Each number is 128 + 32 x the weight over its row's rms, rounded and kept within 0 to 255. Layers, rows and columns count from 0. Numbers have three digits each. The size before them is the row's rms in percent of the matrix's.

# layer 3 MLP gate, 512x192, rms 0.172, rows 250-343, columns 96-143
097:074106174132145202153140087098136134137130097138111160139101073090184165105127123090143099142143140220197101113101115079094129158106121089202112
096:101168065116108104098123136144177066132095174095132125160150071185098157142120138132153145080087115081155104116123214150131156056107136130092153
102:158110144099092094083094112155177147100114128165130087150138137070132237135118149127103131072175129141062183127132123150186086104160050135120134
094:158087123158158136120104124070054097165099120123137156194108139120118152143124163114123172085174165119125142183084159133146125138124138095176117
106:072125112161128124176124140072116071114060135168173126150155076121159129114108104104069119174158186142135089182159177168093121135137147126065120
100:102184174103166062120158142140140116130163124141150102157105146109114080131142148122069187178097139140142154125143156181109132112106156115115165
100:138166151067125121118125153144133111141192116149103155144092117130101178119040137138087145110174135088111131149089145096124132144110141132146134
098:098124088105153127137130176134128073141077132142123097098105139184151152180142151192133129157178102095082127135091176051119094098126135116117118
100:116104140111126116102145126093157142156077101140122130138169157116127079085137071174108082174122093163134106151170133098181084127071091151085105
102:135093160072129150194132058095124077100155103093134182150128063099150091108115103161104141086119100127134123151124130104137112063097109119064100
097:192159050095131140116099153092130149126117069070112143129111185163163132162173122167092184156155154127109067141108060157123110133094110107150080
105:120123095127110160223097098173145093102176125161140152163139118106074131180125140125124091153111188123101154070155146096148116120132157109161186
104:125136107153082100159111156108120157139095123124145154133201143088115091115166131113095093101129122112079125042075178168145141099133128139166098
102:135123161148140141074119107094106166110101138210107121135094124141153114175142189118128120128110197152134134102105152155132108115141108107128197
100:207146165084152134108184073184136135180109107141089087133115128129145154099117123087143190118157143135087152131155110081119144155146106081099120
094:078154183134145187118107134119104157128138163093097103199170127096129143110144103139141107202121090069129155070155118108122075126118146129172117
100:107181140149189111171168183163195106143152144081149127103148094113114120168166087112135154153122125182139139113124106162150118174113127161120128
100:133153174100058120128122103100106106185148065127169066139115149131121147172099138141118160105141159130125163001144096144128182079133117100115174
093:123152136167093149093146159111067102131118127081154163142145134118184082185151070134122142172147153108150167100137080167187116150066142105119095
102:151156077157151101130162055151173109077082177156141157125109031130136185161100130066139117111179126115128128134127144127112062123165091073058121
108:101177153116148162055080107141168204126177188199129134156114101102093136123143128124128191160160154118166113123105059168162127145127126144104146
093:115115141123123175139144091155134092186111103137152146132105105132139055090072129151054104102146115111121113103194098136131138091101168104080108
098:140142148142031149112156133097147106233048151130125139126099090150113130137123182104126089093122144113115114081150062129113105069140153156051122
097:128132140133110131173197158110143132159054099088130111117100100135099132111194136177128136114136164135117143156113161055159088107134159160106138
105:135131126157084142115080132116156063123130123143149143170169085098078149127166071132187123123117102096126137115097104131105062057150192117136113
097:101096144111118158122117152142147195127149086169136123143115130159095076092136127070143101082166101170122138147114150116079141063161154155087103
105:117147150169118142140166102167167132109169176088067136160165131106154134143121085186114035136180073110153173096139108114103169136193154114087075
099:118162126108160116131161100151136193070110170110119150149138152103161103157116145122146120087110161061065126102089178092194135141121171143155096
109:140140086147146109162146183111054149174186125180104104151118167157119096155129123119128145196168103122122170146190112140142099099106189190041085
102:119171156158144096128109120066107153118129139135102147140100147167219116127090135097067119127151125089132141129038103124137104141157084094115090
094:139098155154043129145089135107123178093146117143221134110112124125179202131105107125063165158085134103113182161122122107134113161137120076074158
109:100146156143151130125119093131104117163160186106103110155127138151138149102131107123159071105073096088151064049081156076101123096159143143143155
096:164169124092172129157140100166125124113125049191086181098141100164115094140120158112154137162088081138133140104089079192110047088176128187112132
104:135160213119070165143147084097073091160049113172089121138131078116173101147136148115097103171037162146087137139134154107170124173107124146105133
090:114081128117127146153127082122139111093155110138126167135112148116155103152093081198146117081143136141135081118099165039155114197109114140140109
102:120143076072101140129136066167155140135198121149057123142121125126126144152060115148135138096146122132189076140130206139121124171144153185167056
094:164141120096123142069107132092107132161160109214155105080046080102147107134131125167104125110129131073130093127116107125131093159096079097106098
103:121096097127151167119136141105162101164096120176143117154143140118064145158158110189155110134103122072119128082149146094194120106204116151114110
102:150114133171121118141139143109166131101162112107136169136126164126069156173060100188142186137061153137126126138114179146134065220162129134169113
099:153128109122101180189099076083166116052141125169145109154160098110147084118111140173173160115067138082184086100130158135137080122167114159094193
101:120143108121173085127145145162139113144129131132083069069092112048136155172131157128136104164117096154130168149144128161141125132106117055130124
100:101088151118149099107105121160157153197075131163070115159152123152135122153142230115174156184152117156088100148177141171112108114128135076194169
097:128116092133152136114162146140123104087094129113103134089140157130117144143112130173157177156151181118139124133116086096090146106192105147061097
098:123111096164125138172088125193197113123161161122099197134092212095141104179114126093122109142119111151102105079099180167114047085128117184051092
094:150171088189151124168080064175211038051155113121092157117124163105169127135167147192117139125165154100102069152148143103127119125109119111070134
102:125106132099176134131157138094131152139121118064160135139147173132160194111126096175067121152158100130137089146090097114167086090163118126115135
100:113087148170087097098162145168154108113143124096131130113132175091161141094117152110142079174137084112110103141099135138130124106120151150068181
102:100152153157132065139112137158127140101133128120146132129095154144150161085129198138152168137078117137155166119076114113095123094101091147124050
109:149101142147109161178067091133106134109149173143123036108191177136128140093137112194135119172117150087122125117118145069096123133119107164096144
096:177153110150106082175166130085042142186055204123139080115124133147136100155173135151128142153150144151136170103071108151122121134099186087115091
096:100135120140153166111096103139167121142175117101137162115098093093118135139128150208117157153125152098072079124176097064147143120051140148118116
101:164149143136144089110109120147104083105107133142164083113108198187127162193088158173184117133075122148129098127111111089128109119152107104166121
104:109110096124150161127118119114141127059170132089160166120134165130128080177134134157125186104167154146101170129147122081188116162161157110070146
091:099095099125082127115083094115108104146153090155168181133117119059110148132180124152153138185135111137129152163148116106056162152135204135118137
091:113140141117139141132097143107146092101079142153097150097126069134129089164127151158116131131157141100104116094177118138125079106113126131212137
098:149119157127117135186176184127117072111110124147152113093166148121101071136161145104086096151104074168129163182084158156157082132152148123144197
096:132138122113186088129139153099112148127137096176109112129092096085150147159089103141162106110116121184102123145132178160115084076183182113102206
095:110091094089169084086109137147177136172125146167141116139113140141152117092151107172120118149138170171174162112110127114107121114091154133152185
095:048158121137074181123127138141132140146108157174117116111094111103126118076145170094116141149097137142103134065197156146099038103234172127158130
101:158137114086175066128143130122156096139083137135187138148103094143119137149104119109079165034174187176205145072155136102102146156159147145084194
109:157162108120102139170074122097070123133122117140055126113126062129070125188147070158157149063096146132106154162056100115085095123097125099181110
096:180176094150068112120107213120120127075093115153108144187190153111095118166116126134135147147103163096163149095144123117117124110098080076121098
097:115190105110135179107139119093100128128129101154142118107103117129150127152117144123161120179100153161136083105129110153166124165112156107138139
093:107129101070095229078083139109141221142075112087124141179113152130045129149165180084108126100117118140126085133118112112145188123188170144100057
101:208101086129156124136113129177080124162096140046125074112168096152131102167138149178124137087121148178066186135138077119102155101151101158068102
103:130101117112134131120122082114100068119133125175147161121190075119099102084148105137084079120179106108185117157118147149128100083086110157157119
095:138188133119083126117149152170118076085059148092110171117138155169121073146171153092093125118164127081138118125158089133153195111132183123142146
101:123117140101140148139114096172137131155134115163135092122189142109094170125108142139186083177155113086167099150129150129164158128086124104156131
106:148070150132157107096144147157111120129091067137152111168080093141126142150175117185117142109060113099128124083072179146106135087116089113162125
100:184135146161086143154154179155126170125098058126104092181112143071160172119141123117093115117131143122145157146131075117112196117159100097098157
100:113138147147181094153127159181097145143154135137085102097088130156118057102146071138056078141143129082115146110177124108152131135111126084168149
099:116124106142104094130097130126141126121158137150142153192155129136134084134086138081080143137089106125141179176133132098146133095197108122122074
105:122109135180103177099147097117106127076142101139131184134117131153058142094171169132152108160077173161111109163100127115113144060105156113138104
098:184095185126158117113137092094078100205148151133137097114182154121099094166157142070113120109160130134106184186091144140137136124139154164200147
100:103077118152101183116138152059146144115124151139070136140148109151141117132091167180118128143116110163130091148057106124208134118127063124146080
107:100147132124062102131107121127118101152170183110124157143155077138152126104126185103145126134083172070115155081191107090146159105100183154112152
099:143127181162096138113097128129180139106129218138149137093125138097117126221144100114172076130143117154072107078138128184165169181096096104055196
098:141113099181113159168081119195123113138103153137149159182124141095045138162094128115113087126154133130187116115135159107100101147117129103079167
102:116155177151156148178103121152114164105132115117081128136096140133100073126065150086086123160140131148141115100180190094110138096060121106149147
106:150113126138163093146135134133124191095127117133091128156112164104118136161196166067028171144105157139120100142112099154108102102084096186117149
102:121151136094146181163136132141117164147077133137107188167102166115056148117126070052113118119124145111144055124129177133119161126137200076125156
099:092109128070155133103106143109151114146060127193111097099090120126156084145128134101141170121111136113180138161125116201105104097112162156150182
091:124127114050174191139128120132159114176131161132115163108180162070102111117133148143135117135085137172097100193163070076125096143086189129161061
099:113133083076189148096027114162144112133141118108102127121118054081207107111119111118143148147108160145111112101147172114131111147084100090115120
104:135113155090118065106142114117186101146140049147120097120089115137096125061106187132108108109146138157169127164081157122147088111093092109089202
093:163172140129152177082175159123114191163112133084082126150113153126128097123097158112087097135108102131163145132089129092141165163063153160133116
098:118099163120187120163194155147128118097102117149142038154155099207115126098124141159142106137129134116104114102110114097110110128137158115112093
096:148142141186105049109143110111125140103131112174171171150108104165114121146135098156151148132131125123073093124149172141153129093096099113125058
098:136187164164117106171123126105120133156133097185156175117099101162142101109128209127134166103146109169158132124141118158113137173182121078116090
099:128205136150069171170106131115110139140099173169158171154097134108156101135119134118123191188122112083111149129167126145136147116148076128102149
104:114083114123128151112172092117099119148118090131106168133165128112203134156113115121114168161066160146109115065104170129085152181108150119124132
103:124123082104126160075145116154156121156123156150096151105094094145154068087149111133171143090125139141106122105115146092099111113186133128172082
099:124110089102169079102124137177218124088071110124164146169098110088165084134173111158145095125135143115179145140127135128145160155112158109133110
099:148194110129153173186120084069151155178097120123157142107087119156148073172171174144138110127142136070121185112091138117136100170124135106146163
# layer 3 MLP up, 512x192, rms 0.164, rows 250-343, columns 96-143
097:160165132142078152103097112089056174157096152106127151179194187147142163121100149142128127148096097135101090052082163145139146158133112082125175
100:148092112133103188152110130176100093166096145127100151105091128155089087133140160116167151102134101070114162150149132090131117199129144097125114
104:113175123147101165108092164102112106103136207145136151145150092115108050124173109135129125152114147094138075150115121131116114169142152072082154
093:166152106159160121155170146151108129127175096106123122131116104108148177088092110117050180128130110158097080182132119121152122202158210115157138
107:129155060095115152128063147088115110216121172148120125161067127158092107151079119141129145125181124076145186122130161074089102113130061145115100
101:148163183145115169120134115105121109135098119174148078151160105165151128134129154116162187113151166084120191126088072161148196173148111053146123
104:099126140100140090170146169111113127153182090123130107129121128114136158147124081046097115183165094089126147113118079140100159131193133146114151
098:147153152164112145112101073080135123095092120123107112127129057174118096153123054111131123134131113124132079043160155143155125156145171134141138
106:126139117142100126106086122135101184157122080186054103063103144097129164082110175085160116083159160143167152082129126124144151152143142144184129
093:106105154081158064116122117142163135142134102090162081086087119191157181124118057128102127072155156136120163114162128131137169110160179113144144
092:111180110099118118153177100159087105070106092121091154130128139124153118108126125069126119126129128118089057173137095124119127174182151143112062
096:140085197112086198163154112158084096103174114146114154137084053086146168112163104081113134039089072073065173135167132093102079123179167106081064
107:183120110108153106087123122098109135170114161141093072104147175112072125133155132128162082033148161104103160124059145085087127122166159105137077
101:142084107141148111149157147128110091130095179122122114096144158124136183157127086121110089158086130176116093158110168186199098144148163111063125
101:197151176136078115128137140120105091066084156121186150078117159120155077108120138139123189091151140112115138100101134099143174144163056104064121
095:184124112128133131132105169081110110161143149091069089129111154209092126173083139086165120157112123125153169122119112092172099068178114149119128
100:200110124180131142135053110118134089111127089158164119042144129168126085130093108132143139110116088108157152083154106132140147115176084112109054
098:171090132132120162128101140144122173125124159110128203079160134050184103112103121111128108133142098092121094170075140101177121122073200125153080
100:145158101098094145113189102142107134154149101184104142126096180054153125153133112141106086111144201173105091141110145139053154159123147113139128
102:199073076141165143119128125187165114150126167112075080152104122170119137156139120113121107158168130136095119090092107134093106166161128166140147
095:144166152122141110122137128084156112091087103083145087066212135181131121123134150116123120088160106079118197121124170155100121089160135145180089
096:154174165092118137132168099114148095112095147117229140112087145120148106112143147075147098129137100088091159134095172170117123131132104150112095
100:135141042079121183101130106179157076113156180101116069152085137155085112122178207059123093148183088137104122126105131103110161169110104193112107
094:167130104093143116157141166115160145158132071138169109077094126136140230188122141123050080151138139128171100126123144103153151210099107132128158
101:104099082041179140132120144116144133129188131162132138170171105105159129195060126119143142108168137092144146160148108211120193136182063152099130
101:183099109146140139160091141095092160182094121104172124152084104128151111114137159100130164120138124138173144192130181117123111088174134102089089
100:094157141087130075154121125166134103170141103129167164054175171172166149188103138171161148129135112156167113121118102119103130142103106116120127
095:111113127175124121101130148131160148104048072118179193131095134206121147134166146163115143146131107126155095072114153113067112088156100158160143
100:165177186142193098112165132094167107158090130131098154144190156184131122085132190149083107133148110077106122135092123087124120128102117137054136
094:087119177179074125151139078144164155143164137136152160127145123154141190107104127117118168166137187156149137107139176072112128132143103114179100
096:147067190116118088055093134070119141098092099118119140104140120137157106130126128118144100124185131140143095107166126101159125104125123090152135
112:123120145103140108120121119127152127186150173122119106153145097175190130192120146138138111124145081101131075125184138125083118105129077123118114
090:121103077157096093138118123129165115122127113222133076095064128130094117131170094071043111121150105083144144128147145085140168156111095112163146
103:099146112108129105116118116116154086153152148128103122085102102091159183107127133122082198117140104110149164093130164096147079136104063129088169
100:134137141110108110187118107136141057185112114126091109137208135173092100114107099128143110156114087117135152095190067133133123082127175116177164
100:124166096083153130112204108170154084175134116117142179125132171130117071156112165091159130184154087198124104180137132133137133149127144110152143
092:160095154096086065076149139120197115126079086074152060145128098135095117173139143146151151136173119181182131140139153125102149058161134084100159
104:118142106181126102172141093172131120160117172142102112102120172126100075066108089140138124129167167150147114184108096070145097110128144066101133
103:105155090089198123138159109117126119129126105158114101168167099171096149125116136134187131131146151135092192118155063170119154122097118114179165
100:103128118081141146107077180151108133106114150126088126086181086136094119115168096130159172138090218156106160172168080070124150095124185153089146
101:103121130145134140058159124151123123136087130155118164067115136132132151112097108089156117096136089138161101183168133118090130119146132091061079
098:085128152182083114040137139073161157120083147145161049146055177121127153130132163145099129134080141152135092172174111097116089128100147139124145
102:144109113151157132175125101147109188159051174143118153063155170161098203143135150161110095146134166148119136131175084176123157146159145080158131
098:110134122089127159171136065148116111123153159138108158122169119130117194082180116153155141080147126109164161181099129129143092083110145106138113
097:171130146093086136078176123084170097151076116107105156140103062104111108153163166168070108118131068117094177082178164112120069077137134125111165
106:102176192114106110130075149152146136129104171109180082115197147106154147159086129116174141115139097117073177155124165161113132125126140095089163
098:148128116143114082119143135026118122161166130096117110123138111115108173145135097194125136113155127132117139116102147095144137153153114195153129
108:123143137161119201129140195128092120095158108121126122108154110128064123141128171106119110139113113141059136184118112129113110133137081117147059
107:056106118104113083146091104121157120138164111120147119183153161136100101131101122164131183148181139129124184151122108096148130106157097178146164
099:163151114090157113109102150134208127148181124139173128168173111103118126177106112149099069114181107087120127099103096178171075061143113213139118
101:130191158195152142178098136161087083127098100112127101126137144124110165168113066153110117109096108171124124051165130096188142155105137111154168
090:121111107183170074103138127092160111108126127144119080098077103182193076160102130117100144105166143052119183128124121110144153111094089107100136
103:147099149168124139138137141103161159101104094127156107128068130124168162140140105128148059154088081078113135131167092138119103123163179112140137
092:209128141124109131132144142057132131153165161059169152084122154141190197134130130126148177130129119063173094158098137105132143136137094079143082
089:178102117126084124140140147152088153128155138129197104102098156135124138160129118095099121108115145154166139071099069118178084217136140159068101
093:123110121109072172142115147233164140119129194096134130119185125113161091174133147128143111135139106069120150117154057153163075116127161161126101
100:144153139098153085117096134167191104077158123094176062132140120169120119149125090129115126134132141141141128079108117097074140143107097160124127
095:079136076168154060107137109108170189139104134144181181160148162143135131139089117118143074161157162129146161142119123103103095121122163100158188
092:132104099151131102109106084145121137097149154098121124105104154204118133188047158113057153125138122171119131121066066160103177165165137119072137
095:112175174102184172107069103161076133171079142147176140095103109127095103166111149085154177128150127101129139184100146092128184076163172148150119
109:123132144090108136149125109074122179098101135136102130106127136167129128137165171065139093076137104132129130166089079115114146172116175147182153
090:089135113077180109118169143096173068202133099129151139149079104166130055075114134157128180154136172137077133178141140111061199108215165130077102
099:109092144149192128157122119110123095152124074090194136082147124163102071142105137110143117094152103148141142148104136133071120125114061129069129
101:124155102130109135156082112093125150126107177155085151125116089122123131154122132129164109103151172114157160102122124147094132152184146181136144
099:167104162129134122126174151099140093065151191157144129120155149171091160130153112117190137203150148167105097155129150112144110162156132097098126
096:218131141174164157170160079085118139168153115145135139098087164147093112077081152124124109184070114130089069076169113177102096115163134087140125
095:110081117144098193159122093102124151088135090143106104141141080094138167077098099148113128140143125137122123157144096185147121102159214080142122
106:120180129162129155093120134146133106117194080093106081139115157099150124167164151104147087143108057148131121137117104126112167109110122156168163
104:136115116149137128134113098117179093108124154118128133155081119098163196139122117168145092119082110151090135096136148067094127182176078205094125
098:162072182173109171182113148074092072133131188160159188119168133121088146134103113097141106127138114129127089087133095168164110124098155158170146
096:117126079125136105126112144163107155124150115155127133126078155128090145063123140089137183153168161167079136148180164121125106136140111140114152
094:147081116167113161124166127149104122087122174101073122106175163111111186111061147016190136166149121113127117099108138110132142119111097097157120
105:149070127138139122072090095110202161096091139082106081142131109111123166153161126080107178149132160107105122094157060086125166145144084101113134
099:157133110173155081107153175109202111106089097116111172062141149114131137096142086123119189161102096092136151124126105084143101147134112084114155
102:187161143142079154117127115124168111089104106067162185099164116106138187147068130055071147114125096150134082106165103181122135107146171155106129
104:123108167116100135142143126158119135137084139158124046144103163131098156204157113187076111102123106071145110152127175129142142078119120067145118
091:117148117143106132123123100164176133085091104092087093148132212163100087158155127088126158158120090137125167087133138126131104112166071048112116
095:162150166104129102140111164076110132098157123155118139070198182136140113122155087172131132117117120068112107148134134187142133139137123164111122
103:142156093118135111073136143162143231108109106127085062152068183135046105075181181132126171137174128125143139093160122150124149171118102120118126
100:154091137109132115074096144120142130103152078127107116166129094141107115107084085127116131168148065119107069080149137176071151098137152168144158
106:180187137111125121056102118060118143151143140181166125094090145103132122149167091110118132098128174111093087110106158088132135134155121130141162
107:140166215123132115102150056104107119220105064105158111109116113180087173114155148119081151098088145111087141102141131086152095127184163142109095
091:099140138146148120152153133094123134120105156059133096179153067157063175093119120109115160086099128168158168092116153137107157123128136115100115
097:123191086153162166080065150209093138110120175156105098099167154081142124132090095136150139181160117111133147165139090150189088166135087123140139
104:095115145072125137138136171128139079115163149110135121050114135108141104085143108148231126100160098096078097151094106111117099108115110118153153
096:102113159062107116153109139094108114179149098149125201119172121114118179149161169128134178120182154123102133180125146108116043099149088131157106
099:129125158121124115103106119077102114074150089131132115177113072131171114082152157126097129122164127109116162187109090093130053121126111112165100
095:169077139143173117132096093159077114104088111165072137181138156150116202169100089152176073064092114083088157162120140110094041138100082101111120
097:086089125135115116129138143126090144095133105175104102071164150176083096111086141191096151159123155123178116101160096090097131085135120058140140
099:176155158075098104120196163120149135185176118146106142127158065174081093141133124140139119178060064155087093174130101187218125095103155108111154
099:153164122125087137141110110154066127141142143108101140163107106167115132219066106131117166127070115172088124144115127163104050162144176121049144
102:161105185046110078188156115167170073105105128127128091138158159120129140152114139136165148147162121214092129142157119120134152103144183107178105
096:183126161200186147108106102173124166108091143142169108092104146129106146142149123116108138128164139143144113111139163073053078099126183155112142
102:130155189073122130110103121083116090127140106190042066166096147129148144173116070122120156120194152127125115144116089103078171128173078124114132
# layer 3 MLP down (transposed), 512x192, rms 0.154, rows 250-343, columns 96-143
103:148139139101126192088099128110141147143113107077094164140095070099149115152166067111111100196117124049094118199167124173132138125129186167181180
095:144149132136098135079142083113061141159128149107156134101089168152164092106093158124152097086147115144161138148150156196150102112109090115072148
101:089180113099117087105100068135173152129148100188150141163111150148189098131135165092109124099191166134143111103138124108108138117115135161088083
097:178064141148156146044114155147123098137083076115120131106137211157184167185082104150167111140174142103164146164171141131111129050114140134170105
101:113132188123130099136145110136116124194074112207139090131117139131122154153146122127112148098112154168086188100147162078077070143155178177110155
101:175144117088128163103099148108098178111164121122167113140155103122122173137110083143133131148117157109142133121168064113117134148159108155121155
097:155102167144161117138142172062135084154131145123188126121148133152135081184128081127190134155051082139121145111085051116130066163162180139105098
099:124124116141100107124154097070162110086099157179125131115164173174100110173137120106145079158070138164149128069137148117127092086095153130073064
095:071149117120145150099122098128062133118148137140222174113101134171101164060091057147166139128136148120117077201171139157170159171075103069158154
091:142185158077089145139115137156093134099116097072096173139135141086140084090150165129112151143130118119188117120123103152099126128105120141137123
094:072086176119143083146142080161115125105087118108091058145163124085149152158135128157144073164118167081117102163127092131126192131152121150047139
099:147080167167122149172122060081127064143129162097134175104087159133168142148119173152126134109154076129080186106134089076123162102103122155160117
103:089196168132103165109176110134136149152061104153118115050153152119136147141138090089072133118126180189103137088112131114126114158106079113068145
102:095132122133158122112121139076141092147106119125098130158080118162090101188164143162138145129078125118165133118157149106178127152170154113170198
103:142115117116086103120118137156122130107114155086137177163157102120147131126109087205127155159103088071162117091151104120066109145174144120139099
098:142135157128151178138169142148148132166201173097141141144104137084208144093093104165125150129132095117102147156126136151101101102143150158122131
103:109204081147139098120102220146102129108119138091088090070087147141114097131136113098123157091208142132145172122104154113135147139098123152225158
105:131157160111117119123099150147136199107154179104157140076094108132149092151110122043074106132178075131064092136119136102164132143131095097110087
101:112101111193099170177117073121108108130154157124163143101167137178080141144156109122161089124130174126162137116129126143165172056149133088159130
100:136128158185154131115099165071146146161177156174146172131131137085060104163076155122123115114150148125111150124084172135115086090111092133101170
102:140162088134169098134161175155118094200151132081057142066066130139147107155111145154175172170158182112118164203151155095108110089119137140158138
094:153171112098137085112084139116192128166174130130137124088158157169190117140153155089144106143106116098094109135132121124128116110104120160094130
093:108094145151182095134075172155070138134103097088163175140183157076136100141102070137096117160137119173152080107086144132087149135132157052103173
092:124170096129108167107162103115121098103147171102104137048117087109086065125120142130128109121032085159112164136108109155093171182131111113155115
104:104132132109166160081077081087110112136168055128094194137136088157125139189129138152114165136146120165175103124133127123097166183109128097136075
097:101137193125069119080131118165127186105136101094129154143131121185138099152146143111116091134127097093118084105121125125120167113129146051169100
099:178129140100164164111139126124145090164137108155108075164067116122077168110145128113103125159147094108071158137101128078109104089149127106083157
100:060136117164161111109120214123141152170101126097121143091199114148088144137113077170143107137170131150105107150147122169128093146120127124141079
103:136124123117134135121109172142049120099120108062123136112108094118093166129118128122066116105183123130075090083171176117181146080132117100197123
104:080110120125086144138177133146171111155181084162151093088118088169128148091145106099204164122140118171123086149189131168112124062101150112181203
103:107113177166104150128104129119125170117123134142133125126074130158171166098137090103153122135176125164144121133053171153112111127137075112122165
102:122159118101130092164086107159131128151106170128139092199142102153110125117152116113124141164160125165166160100137126111089177110208137107143092
088:105171157100097135109181085151086134148108109170065156152140101098104112138158129129138103139098089114094101047074069133119081112119124147101089
104:126060055111096103120158130162090140117199055095122129145112127153139121128150087087146134084107115096152147145137088183047164120135138120198141
098:106113106144114062161106119145104120159158102099112140108164132126082156158138146171171116184135077117136115138123067089149089102140141115134150
103:156135128158134144109079113097162106086077126138087104058127074155130124093114087129148068189181181129170079156165100131076110074130149160073150
097:160165087147089173124124147166080160103176102194098109163118063117099176109157179090074136168102153120172121116058168107134175182071179095177100
099:124101096173136107112117089113175144117182093105134162109125114132136139088123155102134175146143079173063169104130163113119169063160074125159085
103:067160152147202128118125065114144110129117126126089139133106123148111132132133105112114116132120130141175126044112118156132063130108127131137182
087:214115060155125094126163174123104115139119086126132120127123170121109146085099134152148100136113068156089101110134116109148128113168130092080116
102:116154093110065133133113127077059154124136153132107119100116166149112128133175092137134096148120102176112122178142132085141106120126127049112126
101:129078128076128138181118150119103115088125093091111108117109153126142107111195054115126128112145155090145089138148105176120120186137138042106123
100:116125136066182068211159110107095082141122124071156112086160119133139152135101114113138141142126164101149197147090099137125152083148139127125112
099:073123118128102087103130109060123129219154174093143136195121169113118078194172078155172197152132160120152127157161112124159119057205158065134159
105:162195144186112157104082118108108185156130134124118117053163078147127185130106151169215106099129120103097124124161112174130163086128160113143121
100:152067069126145131120133092120096169120056082127103154091123110105131120132126147131089120185121085155104163166132169077085104183157118130117157
098:172095114117104155097168090064154116165172074099142111135060090158161143106199155107146120121122102161119179112110139125092111131102131125137113
099:156149118163124149140101125101113130160103146108150117116138123120188155096143075110141153123147053110118127102172184179155161132155126119165089
098:175149108055140130081116195113116168085093112112078100125083099083084092117105136097150138175106131149160128131197109160090139086168157142126117
099:161073134144158097142103099134154220136090078167112165192158123166120126154191159095081152085111125134151117103168131074161134102178139167112151
101:120134156094116149102111176089126126151095066165081104141175139121096089144125126115173151086136168117182065106157109167110111083157108123114112
099:135111130082084053129141041161110098124123108126163131140070169209066136174113147126122156132106122199187150131070123094143132179130134080165111
100:127164080142122073059121145191118122138141107150154127157143185130108134146131183126089124118188118198097118168106120210106103167156091093135110
101:185132153152123134163150085057090137103060120158150152140076081155124107095129149062111103112098145086096057169119137137160156118142137134152174
093:079132139110144097147021103091184103142083111097075125151188120064127111167077114128169099124131110097102118086146135163158091174085102104118111
099:110139143035106129065149062124158190122125101199069059096121098178094120111108142118106123116194131063147151113154120052124136180128103109077179
094:074154078194098151123138064140180146111123112083088096195145140187103114139131099167135137145114115153212111042113108156124108124063123102113142
098:074043121145095142090162107116089134180126126181184099165164174107152120107170119142063075141157143114082114156175115109143088133177065152163127
096:098133160163149124121068100127140080108108129105100111106104049097094124154114065086110157101098110169067088147149116140139115105131142095099102
103:095129133159094187075114134112102136110119189117121115172152186161122139138158071159149143135154157099160107201117146142069147108110101120085108
104:168155068145102108123092107128135117142097121116142121146130118087124154132138221127103123060122167113134100127139174068136109176159111122156082
096:148180123150056115171116116208120082112136089126063109072160110112146140157149175123117167148192190077109122113174154133134134164131094107119168
102:159083101093112120159121080161101107126181085119177099141163069131159086125161183094120098107121123105164131142101110112136123156157148120105211
097:132184197074145122134195120142109167126119157125100132132138109113164136144152123210144153109076086149091155131140134110156077157137192185083149
096:136125097124098170161058163166150158126155147086073129137101133128132161097143079123119167114128109105099134125142124161220151127127096136137072
096:103130083107110085079063143115047093168121181139146123108079106132083095113120104135088140106155105124136114208155107170129172172101169192168147
097:134146142151143147098125146092136108088110114200082203151088096165093217172081098113121112123129112147154108133177165113196152134120147092095086
102:007140164066155092135120149112192070144117156170141138138136121123136086118184167136124176180072144094100136193135121105156104144162076114099085
100:141117138111125075138070152086104127121115156103165148160114156159118089133165135115148130149150089176109130148175046111097116104127075153117128
101:105125141155128104158165059088176129152101118132136114096146157141128111147123108173066153094107125110148093140128097126147088081142155122101102
098:100147141144204180097104123106167117136109094109132138132115131121196153156115098072160082101146171103077114099145060150144165131120129073086188
104:155179120156130140115141148100089143133154133077129098143085070117167116102094121167109144142173132102052107147146090145102109133142093151109183
104:119081119140134132131113125179182175119127125142148092076117153115147122157147127140157189150103119149158160156180069124131073166072104192143091
097:113083137192048141137102144148158099153111136148132182104136093121100072152159151094089044136062082122110141156120120193107130049053169183044117
096:130122118128198118143190116152043169119187176145103112108129136083105148090131112142166110091108140114114204180105134106142130097115080130133131
107:122000127077125196135085123086081166148162150153101134100141123146088179134096095126050119107101120162171146141129172127172163147131128180158112
094:115153132105118103098175084123070186172152155164121127135142138156098128156117134138129119156110069223161102150104122126139142152171137137090110
097:139124034149169095164124125093142122109087137227114172161135128151115163155128136154128145114111129104111150111104117146169200136168083131128117
106:138145147129131176109128143104184138115134099138048095150123114176061093143151096121113133156163109104117137106102136138157084129152110143126070
102:100119136070115094116105162185100162141125158151113095143127192177073074094097163137174110123084124120114179147071146113137098154132185124123137
085:144126164163145134104116189133110131144158123016105122183136133160142179095161118094165106138176156173186167137144117123103096136129084161160121
105:132175142133062131063110073114111125193162119148103124095093089140134141055126150139139157080133108164127163158111171134168127080173138117082145
097:099149136163086129083147182136082109144140132106140136104165106152190068165080084041119151125138147105149084167139160133160184145116064089172139
099:120131142165100139158153116122139120116113179115148157158111154085068147171113074104094186119116128160139120096094144079132114100111126178157090
105:070121102117119204135154170092095182089120104067109133090120090082138132158138080145146158123125148140163094131182107147102183141162153139152147
104:072025170105143144130174129217116041100160149130120133139103176113134118095094150078152143123109144151128117117170131162123123185130114126107116
101:079126128166099118120096184109087131103172079070147133163113060084175149100116134131154092116140105095129076181155150098153118200142114078139170
099:098152112140104141136097119124100095130099145070122141095150119148120127096160161115088115119099031162115135117145141098101171161126137131076172
102:134152060155067085160083168101162193142126113154172111110155171154124122181142143071202151127048159119071116160115103137147084117123127132116149
099:106137089101169103055098134082179130178143091121181083113099178075119096138119110124135094143183108147073113143186178105165120126110168190120137
105:160159105160087137074088090120099154130133140170158153082125122063061138120137122166140125123083132180135123161136116123107099121148147098103202
105:116116146129162072129183144105176123086128128171175138118112159129090179158100143105159112143179134169120148150153154048127211145090134157178133
098:144157149111061103196122111149141137123100105144097167154091105136158094185160095161118149106127118169110144166109080125150097173180139117128102
098:112111174139133116172156199148116117145103129188134135141157156077192119095168136093136137108117187107103139127068156157042150182121134162132115